config.toml
n_layer = 10
d_model = 64
n_head = 2
n_kv_head = 2
head_dim = 32
d_mlp = 128
vocab_size = 7769
activation = "swiglu"
norm = "rmsnorm"
norm_place = "pre"
norm_eps = 1e-05
positions = "rope"
rope_base = 10000.0
rope_fraction = 1.0
qk_norm = false
attn_scale = 0.177
bias = "none"
tie_embeddings = false
parallel_block = false
init = "orth"
init_std_qkv = 0.0582
init_std_o = 0.0
init_std_up = 0.0582
init_std_down = 0.0
optimizer = "muon"
lr = 0.0036
beta1 = 0.95
weight_decay = 0.063
lr_head = 0.00775
grad_clip = 1.0
warmup_steps = 200
schedule = "wsd"
decay_fraction = 0.7
decay_shape = "sqrt"
final_lr_fraction = 0.1
batch_tokens = 32768
seq_len = 512
doc_mask = false
train_tokens = 152100000
steps = 4642
dataset = "wikipedia_en"
Each number is 128 + 32 x the weight over its row's rms, rounded and kept within 0 to 255. Layers, rows and columns count from 0. Numbers have three digits each. The size before them is the row's rms in percent of the matrix's.

# layer 6 MLP gate, 128x64, rms 0.172, rows 49-120, columns 0-63
096:105087046114154148092102048097111148155160124065078109142093168136161147165139148088149148142175104164101143180133108117172108172096118099111126106209155144121135117127100126129099165106116155
087:091154137107139130141161110140144129129151130255122090123066106145118108174110198119119122110139111108104107173107179086175104141095124145097178126125140143140111152153120159116065156122133157
122:122074167100123139121103116137095208126122084086065078136121082126140104141147163129122110107090093081094152108071100091158126117099155192130093100070127132106167141097092150171117141063132140
095:187156102130133140127098089137189104127118124111074121163085126116146124127089220110067109134108118129165095124134121050141163127135140128116107127148076152141112115145058126189126149070065132
091:083077106138150199157189165119105063089130067117166129161102162089108091191139100181153177159136117126111132125137123137141123154131144100145154131071091158130122058139124090124147136153175108
126:153121195170145126069125177079140172157142173105130167144157108124177141163123120173104161108148048104097103075161134118170141152103103138096078083139131160097104151143109107136121113087154192
093:149113145119074133143125111123167102138178090172108148116136112113092066126090164147197109100130106177104086125127124135177091152139114191114080087128183109151125180153099097193142077129154177
114:075126153124126112118145124137168128078186148082133152127112145123180122109182156116147111071102129111117040179101172127140144078113100080149119129086117172138155177055099142098145144126085172
080:098149166136097128150170147111173062101141114105123106124100133100087080175164139134143121155121085111101053083116134155097147144118171152109166121157131119122095163174101195100116130057195089
120:169065153144082126134171156192152072136129141136100156138141137138142107120169099138150128122103129111123116153053110131163119128116178076075131089148102167173138075100040109095121159120158175
131:096139143140076168108198115106150137141159148134145119118059113137167110142204126102152143125130112075131171107083160114180135152114113121109080064099075141092155174125076083113137165113130181
092:174086055075141160160079154158134110158113070119067095188125095108129118145104131168120105112161102123151102136119156134107098113136137156170123087146131114109128121123168153104072071043121170
104:160132143115150161175094091085118145135077113098184161184119104075134098114089168179159111098160105120065147070126127152107146125104126073203092177090138140119149073110149147128134154128160112
084:116082137151136175081120119126103148148093177141105144175084117148184114175129160088153161127131161151109166138144069091143133212139143182145134135152132062158197134101166168104118105094145158
100:130141060128135102123112147106069154085108170086151096105152075102115111170094166097135099196165134155119093141096132071134148128058122173186082154114106117149141144124146073175079118126109116
097:138085159184129080114074128181072161176150104071136113153110142097129141126110139130157144129139152125134127136140090077165129151133056062090178137075069110145155176186129127161101148115126113
120:177095186101088103157175067125132098142138093147124158115168131136067141081146144163156082135087083093064139156113159143089107148100135132128091166151206087137141152080105131099122126085120145
096:083170155125150154119107081114141168142085177110141123086141134128112152122163143132187191087145126119142124181107142131113157207070117101105114137156164116143169144199134070096158145073081122
101:126055116146085232037151148165085100125133107132125131154113101110098135125126079124144127123177175091153129135160130152109088139179150126080082149131138132092160149158123156131129076133155164
100:101149129166129169179065140154101109132122185170166101152130100154150151114110080102122105144180176145105130137186183082109172137102072080163155148144115110165099139075077116095138128122077116
095:063111132132131167171131154132159161204105159062121096076126114116131106121108091169135086083202169097150080113128143143116124147098094096102103137105120132164149215099103146143106133129144175
088:109152174170157135162161141142104112121116100098143141201115136158158135091140126173125146082053163101158103120113203147147140122121116185154125178202065102141125183160140110078105123132136118
103:100113194176075120083162147145051139134111145142136131093176102158162143097113097099094139089124093135137113105191183096071098127074109135125147123098120122148152175145127188111187144124110169
102:214133184148122076095076094154113123121118136098152149146177136131101194175152126145122156137130121172116170138100178110153096171142118150132135194087063156129130121151102081130140198120117143
102:170133168158159144076118103143132177141148112139123171119116153106113093093117149167147136128165126154148110176123076177218146116111152157110130183124158060132167132207104122190111125097163101
105:115099138061144082169114084141117141100076134168140121153117092137170053114129114158115159128122138045122128164113126099134090118093143105167168167207090120094172153126105147127146196109107113
083:153094112181112205086136099118129131146065130113108133088078115086135157102096166141112139125164168091149158167141125074101182131091207137110129158158147128131117058114111113132114120192161161
098:084154119100114213084131107150106122152131110143114125140148098116121098138143173127105137148173186150114107137100124077128142154048171068121123126160137066044109162153091131086159156155124168
105:148141122165164142107123103140131118171057123128122115150121103101160125121103092197077158117182152078141087079137099089191164168155139120129137114064102150165160139128097104080186166154175106
083:108162134150137164140056148098148114075159094099075123143169136166111085173093070120131121098102077150170151105183203109159148121137137141136142112139103145116179159117137162143107086209126142
111:124108091163123175157110091082160126164141105134108111148148144078154173142156140121126175123169125087113069104184141081158118165036110158136116123119207147085131163089138097103181131158128118
093:121109094125108118153158183102108145127178206111098123111162153146126128153120139166063110148110176089107132104139151159142165169200146129095150111152050110101091162089067146131064114125128158
106:107116127125084174172073116136077116081180104116139097137148101105161111137109152133125080147150189144062121141110197178184132134116103166169162134119170151102123145181143106089079141073126104
093:151082045145189120164140112121123127153185123124129162173115195131081106127160100137086111152212143130106112136142140108121115119114143126137103143152160125149231112156175132120138085106174122
094:112129113153127094110087139140165177076136083110063160136106094136086116087131124109148089089089165108138102125152118104205114110061182104105125074082123153134170127077117124129111200124128087
098:046163133124122102150096132108132170137112100153044128128149076131099131177165190117177141166176126134144096082122130052157121131111085121193118153104133111117122183140082120110145099126113099
093:200123149139166089110122129119062093158151123172145133182138164144165177131139095105087056080146122187121075089101073134136158135127196077113123111125119146094130146120098140172132163121156115
080:140196137088118140099115176102062110095113174157124113085139171156100131120167100127139115171128100106172110181083122165086070151085143118084134109158122135176071151149142162132148206128149137
090:099120158128128089123126093124109187151140143054126172151052105136107141097123129080189191047173138119133112126144127137172104151085162104150097135148142165153158113139142126113095139089055112
088:116155175146157131121130073133078127157171160189096100149115098081175119192161151081200169148157110124120089077085113099153125176133122144120093114124128129062138125119104126126179127064109118
090:146114092135107164144164155178054138171129149112094195124124141134114135105161139138106145141088182091165086172105036155122096125139142105110105107184114105169176074136106146167158123091106148
105:125131129122172153159129134131124114156092120155159152182162164230065139071197128135112151108161077170074103140122166141119125076111118176150127123130109144128131071159118110103163101071135122
100:129163167083162138133114184170087112146151160102146085102178156100211142080071101157088119085139178136179159126135157134143117182078137163113098111135130165109130148117113111134063147127103169
097:146125143147179098103105085111093132118119154156143167084171115114091114141072118160128147102171106092118080154111150153163148109113092222136080155100069102116145095101146192171087175161121138
090:096073107060143093149127133151180134196124054144105120133138133146139156163102136161164107076158126154134089160084158104097097160120173031127136133122106156078127147147097108127142150135080146
128:133085120083129080176057151130122112124151117133094075139071120152117108160042166156143125169115125144118122183147130051135111099095064107150135123150145130105114166169121194130122090132157099
122:062123091185158171083172130128095147129171116160139144099196158082124128127086124142090108129121096140093073120106156118123134109168123099097097169097122118178130096106151205085107129166189146
084:041135144089148187069124139120097117177101101112119125111135141141126161168098103164108165098163133194151167148138102134130181151098120124073128135150150203118148167161122129076090125068104119
122:146132141050148144127157145130085130191079185112150049169126107155098117139142135140116144114162107122090178135105078113144112190085110117149086147166114091154149177170106167150177136130106173
107:178138145114107131127091123166155147187179136149092136129088111155137117127127078186172130114152120034131073112117101107112200102123129172146162133115136063088196168160140099118120112139161116
099:141130200176174129132116156127202103164155184132167163145165140134085161107186137125152135065171148125108133118123121116136115149118120146084127099078161152106125074103123164149144211125144185
088:060135155099121126106174169136090061118158145161137124083084112112171129097166130121128140134074138139131090148128102145122206076128161124166183127205098150142138170099134167150098106127189124
106:158101175125136090109155096142134085142095188129106172209121072142146117141160129184121149136111134093136179110123059096144146135120137153110149090120053163126102141109070189114129154126130184
119:178081184161096112105137172101097158187139107119147097132149177129131070180195126145089087121159160064132148120105139140152139130156136098134181152127122172158152179124073130153133160079095112
101:156105148088115120082204119135095159111109142136118127128222061127121095152139117177152146113169157123119183154125153136160206145132123175170142131131115060146119100132094148095179122098094138
119:167117138152106115148140094190133191097145182116121208085163125086083125136111070173102049127110114058129095158109130116153180104143103129106163108089140144095163108087118121128102108126139147
105:067105128149131119066110115151098114175145102109103119086165120078096143181140102105141071144066173142161099145103128147141110186101177096199136167127159121143148133124172162097123154073120175
099:189188088069149154137118118156158117110153092122087175080162127150107117098133120112098142184116118170064115126148126098148203122091155159124150119167112165125161107103095082091147075115183110
090:134123157125143157183135119102103104128127186149052105108135140062112111170134183063146136151140109138086101132138124123180141093158125134156152148150139110071049170144100114130192192142153147
087:145141113162080165094135158125111125160069155083168156102160129162157101135193132097091145131168157112108141169112092133191151172110139155180095127146158147123155134177145156083072078111190160
130:103146119142159140146127138105053128074039141109141159119150153107141099099134102146159060082169144156100081082165116084117153114152103108126095166127081161114212110137117116133137153167094160
104:164199185061160147124129086103201133159109149159162170094166144136089156119103181115174138168112132141130094137139088089172174112122158122167136148064110109108117154136077136138155151166147138
101:117109144127130129138107125102165143165091124112155061151125143080174071185140160129131177144134189172060117109124147107121137130055132111132112079127130067103100175152124180063137141102146084
100:152159183163176130102127125138168156172156151060126140145105140161153146091143102113121090066117117184194135131176173160147106071110118099146123138158106167156143125169092123074084090177147146
098:172171101092125097112172153147072122114129119133227106138161092128141109127123125158108130161095120160150108155110131153116165153087145078077105113163120109106175142032147133192096165144140158
102:121136073175129135113117130110157129139163141123097153181111172165158104158145188129124119016115200114106106107098093091188159118118149099145125153116103095138137094104119139197124146072138112
084:133122110206174084176112185129162109124127119152185109152095094080093158141142134086154127167114139131138134136139201105059162102122124145096128198096168131157088120110152097103160161168154112
088:095125141136121204104134088127146161143167151127051118165180078154127108126152115163152119123102132116211169162048178092181160149157131158134117095121149132076126102145147116101113122152097159
090:116135083045088178081146103106072107117108170100128196094124094179142097072139144104113182076138154118099130075137115099180115086122112115084148111160147127140097114140074119128108163122119150
111:131191175122135068117179091095121168135067159136088107173086147146199100111118140121096156134138104083092098129112125146120155131081143073148088101146092137121134165170090181111057129114132135
094:140135138151143117128096150109109154114122079143091130049098096093181123117131138191066116148140147084166170152130080116151160158116195137191130105146108122213162117072148129120127134134132184
095:138159129133109089164153156035154156124194161149126092139145187097059140137163182098115168175114075138091109108130147107138117071087130139078120150146137059123132136160121121081120132121134145
# layer 6 MLP up, 128x64, rms 0.16, rows 49-119, columns 0-63
108:078149171127110118141147120137159102180060181098110086117173134086117159121076117133098050156050098088098158113163150143112117113107096147120134177087091096146124106162142082105120115146171101
088:120136123126141121092140105137144146098096114149195125105073115120071150113134141044158064144083089123174133160121122135129168089139136077188217111121140131122090086172130111175086121106136145
127:106109044083102120109131155161137173085069140068095124117156125153155094100184153090167117098138149146110109115134123131095187129138119124198090148082071140103093135078135132168149152104157097
097:157117139124095163113104175151101067139135099114137115104075114164127122137084104156149153143187090131155143123143120207155158147152070210127094105091155132105150116098097119140166093110052175
091:164122112187141122130129125164150094127126076106121132107149180157133133173122118104095100196156131095170137159041107065120140092118139186139138098103147120181184196105129176129140149132178135
121:126104091174120113145173084101162111110151134121134157045110156086149161149155118110162130104106167166141145163152126164106134132164141154092068136164166159216103143148115153106150178179150189
101:118141097085150083062094059150166157138104114094176108119112120142094148153114165128162151149093094101111108126156134104092163236134123138137093158115156154083188147111147157151146076125097146
115:169149092106136146117079072158140155133136155064174123118132112087110174128074159108156105180084103182099144120145118109119112160120167137113135187171110080077094076092086114104096112175163146
091:151064091149141084155082120144080089164104095184159138177167157126109160103149084124099201109161190171142147155118097132156135089106129178141107122122108168133106182141135077130157104142084148
119:143161174129094163146168136137123145129158091148151137066115145119137105155172137112146152140127152208143117133136170150128121132080198169072119184193125212126175130151110132133153091163084108
117:134116121113155180095159150112118073142101110139178102073119128158154106168127146154191101157095170104198128111151131196108171143143111140075132116124122099135143154095112083055149146119182193
100:121084160109161148152164093112096050096100125127125185066181107197165124110128112120135070139142158139100103153201130158167130127112162120126107111173137157095136123170141078095071103106106142
094:098084097139123070092163135148160134135178105082128090129162162139173156096119056071085092150160136120113145122167087095134104150136154141150138161120077177142143189119155076120077099086108164
089:089089154121132138146111191128119119121163157147094119145146140120165153191099130171141130110145132156096085108055140134089091164142118076085173146095080076100149132153084079119156204112076116
087:061091074159132120152153181181122130147120127122054095171162108111111121115066170142148130156136095113129091085187070130162172109135091146152163177150149098137154132089132138105076107144150093
091:102081143137138087110165096190119144128144143087103115115150088105152093177170190118088094119115098170139109080117106073132117170122155132133139132097061126090177143186132077195130115081105121
103:165133169030144099153094122100079072127153162140102179151167126095106146118161123096127130123168094144063107133130171127170106151129134135142123176164124184124070169093109151152147121194110128
100:115188146128165122143080106132058161131120146103138120150164102121104113133129149183175142129158132183089137171166105111107161143099155115066136085129182154060170101093098087150109114190116083
095:100165104149178100097062165156142099079138122094110171124115181124140161134168128124194140104149133109151157119117136113058094091080149125160138181131111151085132098067137143072080098161168143
101:126122093082148154173149098084125069144088143176146149154145180175081124140079143137128144105107199096103150080112135119141113180115142121081117112136162124130164133129157108081081057189101095
089:159146158121085149153145131071125184135170123113122180129166126156097142139132139140107093183134111110084176126079161182117103135139056132113173103099125134125118175161153077118139155116026094
092:146201117148074132130102132185139075166111071105091134142142074165120150156123116121124125184154035121108179127110130128097147122141125101117125186214128125131088104137148115108143147182140146
089:216128148145161147160134132151172194111077142094141169115131138166143129170164103146126123145077159182109126111098150127149145160134052120113118172125056105195075125160123097125153122126140095
100:108099170104081126090174108164111159144158188098131180134166071097141127098137130118123136080093124102132155128139136152110161176150138115158165145116034130115172095204100084174120124174129125
100:095136078124151145173115157110122146102072159158127144091189130160130119105126137124133117119182078144169150095073135103146114110140146138113125108135072180206166131064123055068152151148171127
093:088085112126149180082126163116154143070166092105168118105133130090093126112095184120191109113112136137139117110134124084107114125145140132071089108068173101104100065132128140111079149186200158
095:134097079120091157083159156048133126103146083098122139142145126074114124097148064148110178107101133180110048089111204133086124090159135113143138139102111138089093129107136146129121182149127172
110:130129142095092099147153151135103191150092158138131189185162103152109102108144123152133145145193092132072106087117124124168142141113086157128073124098089063125096130120165127110153105110023145
097:119083082107124106124116129154174131104145136095138105142145109162084164163123098053123144146159108158110154157164079165076143113114106153141089134098162211094065138157131162125087110199115174
095:109145132103157115162127127088137102107124139145151126091133089079140084099140162211083167131189091174096142115149109093161189105066084140117132132118174108103164158075121156117114125185124186
105:140084121118104134111099165185109148133139136083116191138135169107199111109137128138145070085094122086117098194119094191145142159173161107119121086137104148142096153084116140172189107166081096
103:166104118118178113088180139144180158085135084092121109105152152140133083143093179096131113128169082097195121091079114098154190080117126165131101159151172192152096153132101143127134126146140073
097:190139136063080113116151147182142131117113123117159118161176132135142082186139076107121118153100086091147143146125144148151115134132141167120173170134189081130092156188131054168083173129130090
110:099142154110124115090110126171175125157152177070076124154063080119136172096125141104112121138092120151117143109150072155196184118099154125158143098058070106100156119111120123087131131103191100
112:141073177133193068163142172159133143158132137103181159092102158128188094073150141097103139210170111101126150096113122105105168119121182125145181165126113084124141094117109144094147094153126139
124:116121127144126163171082136111160104134131106087201069101031131099156086186124109069128101151151136079150124165130090131123110083149158134103081116118139142143185190090122143114132153164141130
102:088100154140110115153099169139135159074123143089125140085105154144077114112128147186117122105142164175157145103096163107119190062113034117159149103125142112118176170129167161059169122148112140
098:130124122080167179095071124111114099046084112166090143119174127117201144144118126097082110140113174155093102163061125136111111155085157111112144125161119152137175126156090076156103077102121141
095:134132167056086159114054182162098107111115157174098117111156183084142157057133153152153108079078097117141162136125122164169120134118103099145134141172119127106132135172154151114168177171170128
087:184094135100120146131129167120123080167155097101150095105116163135121092142101118168114142079141096096119114193101076039137138158104110143195145191165156110166126177130132113115141112181180131
088:184163097129066116192176121087151130074145072140152091126113160095138119108142094123117116178123148104112126169120138192149193163092161125171121106132123155110170138169157102134156106088120057
089:141184069122156131126194169157188148150119154103187137130121108146153127120114129085144100115101178106102168159123032144109125135107091135141119069117131146116152090112082097169122192100161100
110:085147118113149120170045100093144169107116162110201089124104153137101080119149158141153065113137107149186087150182135136147157154113059134150110151052130131136151134107119171159119083121146141
095:125106137169163156111108130067091126094104123096127136135120109116145109157155066162180099138173116108104103089145142166160156107193113112154110110190135143083084201096169074135166074152106098
076:147100112129091146101134068096097070126159146178105169154073105129143072176150119102125130170131106110103170158145105093136146179089157091193089124133165092116185151152130199128114083137147141
112:114182127114091134124078111087137101100209123140123182122154120156106132051151106136107111146123165165140134192145143107162148077134155132156091157155144121131133113141070146171130161218081103
109:137167034171124098159153132093098132085114128135148122119132128094117056188130135120101048133097154100099111108196175139095139143111151111120098076116122096137136115098175121185131099165141093
099:126112175121117088177173145159209191098114150133134119114201158131130106059071174121149133116126132157179139166183176115146126141155125121159137127108085150114150169062115127117109089130093117
104:151104079186139119185107134188142111155165133083088122108074196122113148164113149085112155110165095123085123165098064137126109142146173087173127114126138143196141130119153144181100098153171104
104:166158183082102090178089082077152123115135192159088127093106091121102155075101121109097156152070169143130108139174130113149131106130099109152161210104100098091134117103077124140111171153117115
103:185116105122108101102087049173198116095187122112126105146126099136138103121125121121119194161186107151107120037107124105108129110100112071123082090093130174129086141127108149122143136090093128
096:079091135142132148114116162183136100111142126111114134125107176146133110065077157107108123125161088095114102152138160096176166106162084062150156173063070141139128151130101128159150129184211117
091:116091114108143067092126096138137114173109149126160119197160108164106060069110169084122101149105157102151201141129157140142186142158110145135186107137164133092147166149107081109055130127131143
105:106134099137131174142159165028098181128122124088121162100100165135163129141113155104105156090140066144084155117144132137154124101114085151072084125138111056124085179132120133134118111202092144
100:078139112150170150146166104094145179092133089134139129103152056098174145116172106145152097060110182071179108154110065111144136110166103082113107122179177156110139100104114144128158094133134165
107:207155107138098135079176142073209123117155151124103100136163145140133128126115113120119147055149086156170168118129166134098143135168159179110129107152111166099132111147110105175038123126147164
101:115151120037117172118119134162151123111107125176161202193116125158145117119138114174115113087171126148035105083112063119142171111149147109165126126077153114103111127104117112168150091148119103
108:207151128115088062097160119129128112135096153144154188091091142186154062149127129161128159124076142133182112139105103069152132159083114137141206115090108152111111099158107131127144101159094157
092:116175177130106107101135106209105127148121081107169146157096143099189127130129124184105128153121121129142084051064128110162132043119111121153149110177107144134174107139094143084149116174109107
081:130086076152147103096144146144142071208162103092071135056143124136136138145091166096141160119138164109098053167096160104106107079098137164178111110167114148109133174185117143130106120132135149
110:115138147130118147122144207146067106159143090142126138114097158122148193142185209102091145131177161149170097180134181156148100119118129141095108091111082098133088128135192154162149130094128163
096:154140147110112120136155133145181196115089148142121109117132105119147184113095057160145124070125094137127123148153152106125105136061084151154080144165141132093160066035122129150117091126114196
103:111188197135102125139186123146075079104170145131128170156123134149126190077140127141126127122104103173149108080124128117077111122125127145126107141041126118190112112163128105157180157157074173
091:124150110157146135117101122112122140153136135131143146172162157138097134177112149149174111050113133128190177134121045142167103139120152112092132193085138153165137110105150143123067111056113048
101:163146162140107185118154118171156116089112112105158121135160138174129162111199147058104168086162152120154090130191163182166100178153179110111126187134128126079093092133135162110119136117086111
103:089161104187118159119090157113178112159117155123101123103164173135114127177124152084200134136052093192143142148111164132157138132131119086084110163080114090183100173132147159162129073114143119
084:117136082141126156119152142161115139143109176077098162108108145121141111088079142133097155090076118068153146164066133131127155173153255109127093166114124146077140156139116112155106094114100107
092:177146141141136186076125114109100086114159157063125127188166138137148234121142083112122120154114088130189162086104146126118121121146122163090140103189130106102076089129133128080121128169126108
091:054145150166063117129172086125154182171155126115103172146156175095182189099162155134095102095144106118111088164116142157153136133099188169117130150154146117076128138158104118118122133061135164
100:094104154137153167087111171142134177125124123172146145085123126120138132129126104184140099079131143135103175197098070170141110124159101147197116064160143182090132067163084140117084140119106170
107:145136145166091123137135084175109091103125168107134148185185124204099155122143139079121116117179139100131112129224125114104117121071204135103157136132101117086123149117190118144084099142102152
# layer 6 MLP down (transposed), 128x64, rms 0.146, rows 49-119, columns 0-63
093:181186130172131087140152176090100178089141163093128162157144110153136136108151077151150160134039060104084139094129158148104095076089075147124140134120144149165114131138112142121099142113067139
097:082159121129055117139125120105131120099111126185154173128061146131134136171110143089113170121131156108127160096137138163140037114142213122095147116153149144145109130115170072143147151188187102
119:009115142133131115170143089162182152095096095115133139105104162116104129135132126060113111161109129141133143159076136134149137107125163168131058079155125184139087160122145130130097087178149089
102:156061115125106123125140111142097066173109111169113115069162103141110137139147180109141082145103113109139133144092180127191108098146113087138107163121065152071143092166103085135049170103153133
100:214124086154082120106099114101158129148185182166134138173157113184118155129104167077120108156164165108143167104111136124121123106150112150110093154158145074108080140124160097142074100167199142
121:130078164126112083160084179103156114166104158132135077143153156158101124097141155173122120162106106174125191085138119135134143161096135142112156072110113133126106133120181105135047090067193087
094:131090133111139101192136152090125097102133139112114134157165113189146124124133079083097154110153162162205129112130084123087112085115090076121167111110084113117089145103084080105092193149197123
117:112161057096159117124156166106120115134092114141119165103125130138094138194109191205140128133112109094134120107134136121188104095108111164183139089122171122142108067146132166212084116111174119
091:137163058115156130142149110108121144117159095103106064101122132141119073177139159090086123115108034102114120152150099091120096118162119147110143179216114129179137104140147167145092146127108069
098:077132136180061093117143123162106160151116072163161148099160106049146157071103094133107155178129112107108112136115178129171117107152173139104088102176153125134094084189147119113129110069141118
119:120115122148119161154138104129191129133100102097136090115106154145133110149138150109157100168101128084151153124104203140134174073132138093122055088157116204125157220136134097158054128134131147
111:115113059143124132126090059148098129150146149166173085117142108151185148169158128177098147144169187138079103176126145114165130174101128099133105122077184126144122100174110111107106096177126192
099:136164136165144088116120112119155147103066167143110147174157089093151100126166165181182185107139109130139095126105148169138162156135071156131128101109085121153079095110042134180071164132148137
081:036073124135141114155102098136146140149074108105137126144114159126167124114153186103113113063191157189140150146086111068123104192064110136150138104148140134107170147125148144091097108105158154
094:120127176089129144146090106126150101133126129134145128077160166101152099148115169209126120134138114148119174109075096135134144186116108102133141148121189175089178127075140087090096089045096175
101:139188111102091141152127138091146149148134110148150119099143131194111141126137122080147150166107154107130128136085148093106109050032166111182065090174085129098173129096121154119182149104130149
109:138136149181110112206141124106054148131123083148120104104155104144127116080138106185171147144119108116166128177091104054171131108079161143168131108151150206124086187126099139138113103143147144
102:199176109158096061152183141115184148127146149174168113112164155168156121147093097130097186121142151088117139140161213133132100107135077120078130113130130118101092105119170149110163121085154097
099:065160114102099066168135163156126110132066101167163144112151149068098085143145084155149084156120111166152152140105139141157222162114147164153134122146125097110103171097138101143077102111143081
108:115122154149094142144122118184200094141172130134196127104132081116067154113086070160158153167174123144145127110193138138141162200107086130116123132123133094149111137137117092060154106166079126
100:094115150137137143154128091117142144068126127092157043110103094105162121102170134106125140048079139079143163135103119119073188097157154123132117189118114092134104124087077160188127122173158137
098:142169135101149113076109055122141084054129086123146179091088108124115120116103112105111169138164157112144145149130109158091155106147147131163139172100234146166091119152200158124106129115116144
097:136130097069173104088101166097152112144166158127154083127142132151069186064152135142170182130125100149128204151162131074140130147120178107133155185146139085157172118143128182084158127118134113
099:103130171115130116206057114107118138188166149117131153098167153099163101162147181084149156164179154147174119149152139133097143181137105161086122122180099123159169158177167121110165146133167149
101:082135058135127085176148120097119135135176149101150102091180117166159148120096161113083087160136111141106123120074164070119095126129092103180061135107102106144104108163132191075090084127139151
101:106100100145083186102157174129124096094132130131142114138081118118098207139148114078181085127093120134113118126121112185130172130161139088123104113117122119232100134169161084123187122078147144
084:163108092135142186049119091131134134123042118097101130108115116133159170136093174112125089111186137146132150115097185100077184203083156164158089167164149139132135135104135109127147131151123118
097:096157172129137130097103104102111161148090114137135108094173118120144100084131163131073132115130188098089139102114116118088139138039152147106161120125147125051179092100104092130142099041137182
100:061134147123124140174143125126115138096190092117128076116199119175119122158124131145168033133111133138144080091120109171174108136140156126122134143093098131186160122117076102081120111182187119
115:199138135137154160166082137156089141158150181117127083098113156176122090151160184157160075127155058109063096133082125129143133129086109125167073149133089138097147092148096169155124147114089123
111:120129111124169134135104131092219077122117134100086147157157186127084144150116153134160173134102049116176106089151172122120150207111133091099081135117128101122132187137141112082086142118132091
095:207133115163194157121131093137153112093129147100108147145139156154086139131178165087092157105136093090121096128140090133140147170173080080137105077094125161167058163101122133185123186132153126
105:128169142061090151076162104106146107084111121158154159074116146176127135136109129126142142142172141020133088104088096121143142133122140173176179106157127103168077111183085117139105110137146101
101:178132141140179120095172120073140127066148129122110160100170184117169135108120183207139080129081097101102159150112169136128106093180132090150109094121128113151087084120137108151131133168066167
105:155146097150196190117169096108126118133097142136115058046163090137066101169096096135141133117108096089093111108107088078105085097144077106156096171133126150140101124136174127169143105107111149
113:163145081104129072117170076158092112125164128164116184144140163177104143089187045124110130117158089160154159140156169137167142164112144085138159109138111161168081083146110093154128085134109092
091:087112134166108161138155138076134141110126102143098089105132085123111096114142089086123205110118127079109143122167117108110111115176147130121165115158159158189096089074106146229156186173126134
074:116150142137128095185176169073149172090174142103097120144169106154096131103134146096134131103042065109124138070182107116085122105188090115101134166080142144148146127105118110153130109138161068
086:150109119129192146102138118150130182188182124042104184155031118125190119142124148098157114073159128165126100155128133118129129121095168165163147083144136101114158104101091119111117159120114143
086:169100086096148159107142189164163118133109131106098117094152113157159119151148204134108140116118108096083063142106135130133141125090136104117134119126117165079225114147171172077099082112065146
094:039105058155130128131100135149082137132161187133118166123170137124114068148130207132109130154087125081151086119141067097151087099127125094112121145166083109178136183139087146139113110127145136
099:121148137168150057161127133116131146188073081171127165128130177110100129124167094106105132153067119087122134108109129082097098182091152096132163143156145102184124158129195138135137057125109074
107:107170182090152106152140076153157172086139116153080102074159174124141100131167148120161121113165082123162097129100110113143121170079193177134088132123101157123140122149129123165031084126099120
098:158164141149176097126132163132094157081109148123103167154138086140128219142128141107121068146138180172137131114127080088075109140153062086146176142125121133148104188125154080194136140153144106
087:131086117080181133084115129170146074177077107103132098120106144101165151171083146168140115095137171090103084158054160130177096173094202125136128114115145121085122167129118110080134144128107157
116:094114120176134195123101114125136113126123072124113170172168137125187108106159136033096185130175116169130094131114105175093161155139175063096099116101121150093165111103135100122165149154111106
105:133130183088109165118120095173077089166148155095177122143113188156143132078116069112143158101175094113152142180069152092160113079120139156146153180140112126078174134148082085127129117121089154
086:060139118091142137100163138152089132155127085082082150087116173093181106188118150134138135109167163138175126155129099073155137195133152114092112108166125157097120177142141163038117120106118150
107:070074112227108126130133090108137168141145079158112171136123178143148115121194161117178161085163144163134090099124145152173125120144141111112125095087106178129145140170104084114082157118172113
104:078108135109180158068141171106148105169094134141218155116147139179087186111126130139095099156092123053146105156137116088082153143107090124133162114127106108135137153095197121163171154109127128
101:102118114078081118111158148161110130135146114180139176121123115133139090136080073110109130134092110139210143097187125158147129091209152153083142183188135111118131100072113073163102109130119099
091:075126118154130090126136099160120104142112091133145148178102173082070148154179110165140090089178184181152148152112173133085073143079181114168124144157159154160123096145107142132138118117076183
103:142096169191110164172089120135086103071145116103127123085094036100099108163121126158199074174147142126154096129186120110113100089118162138137116135099123146142096124056125171112130131134131166
108:114113118134090096160163119192119126126179163171122127103177142175155118137169108087115151146132107165092118150099068143150064175175165121040070125128180181125106122148123089129159129142112129
099:153135108086146182167166123168113145179137070093123143111125063144168125098134116142095092116141154099116129157100187149174160130126106116135111124168167074065171083140098092190152090095095153
105:129129149112197138121147096190136168111138118071124123139089058079107111138155087049130116119103104141138125117123077160087125119116116138114109094121146111122071116053146100123103136205180165
101:116127074157112059152151107129145151123147148141152195108166180190120128099091116117140154121120117133173169088121140150128131132116108080150090145109119150077114193180116114187104069199163117
115:088139088070151145154071124118151136129129098143163151110132157164168124141142126134112083131138114139079105163189162137203105084121198114104034166117096107126169091127127107172130095143134085
098:125132106105150094116093137089184146137169130155124090110107043168110137069188071101150164111158108160101127126153093086102134141106121114180131134121113052163109107169132146085127072103084151
093:166133135084156168102148073149085124150150085120101168100106129120175157124144163187147145088143131192117129130146175163144129229111197113130107126172152131129166147162173166128106105106134169
109:177126096098100144100144115153165155130153129116165104146132105138137141133097099125150151142166159138169092121148145142130161204159070083156175193128151085120117075135081088066158162199174126
090:100194137072135147164055113109077120145155102091146106060161127127106117098154176137125127149141161109173120138151122082134144167227100101140127104074146095120113162143113153095152174123119090
098:216120104178121099085115104128116142104133139137150137133069123129154111160136118103159081129082114099115078159081154141203149101137120077160117174064133175107153083146100131142174080164103111
094:058119141132090100152132137156145178094098146149134082152121153108107069080065060119146084162114132173156151171049072144119158168126109116095083096159122146129149114100150101154159116106104134
100:143141145144090134153116115124103144108157120109176069126138063159157132158107111149134178125116138138154107146206154125121155050084159104111133181071131105071222094134134164131168117142115147
105:049113146067120114179155153146085114098055148112183092087102146110118128117152118193103119143102139097170123105134124148179136148100154158141107145175124153146140132173167112071134078162185122
089:157128108183129076143087162096125091064150126082155120138125099109136140136079131121122116174109117149124125119160183123026124076113102161080142174096142112171094096085172139138102174172116120
107:039167178095102105094140077076185126075143114131154167108107145128156178133123092112085134134118182145162161114130179142107142131116114136082175110132159106116109098097184136080173175146123134
096:129094124132169150068173169130127129136132129121085062129183059172106133116084142122132188166114167137149112111163111069100155157108119091169158133098139104138167140166205174174134119156127147
108:189131088188100144106135160140107144162114166123058121183120101147149072172208158089157136091159118101116121105125150182118126133126111114134139134139079113106118188106090113206135139104152166
088:146087113185138103108176134128119127081141149143142094106108107114134153122123139093157143126083123158158164081090198160100165125164073149131099105098200144178103173097132083182150174156152072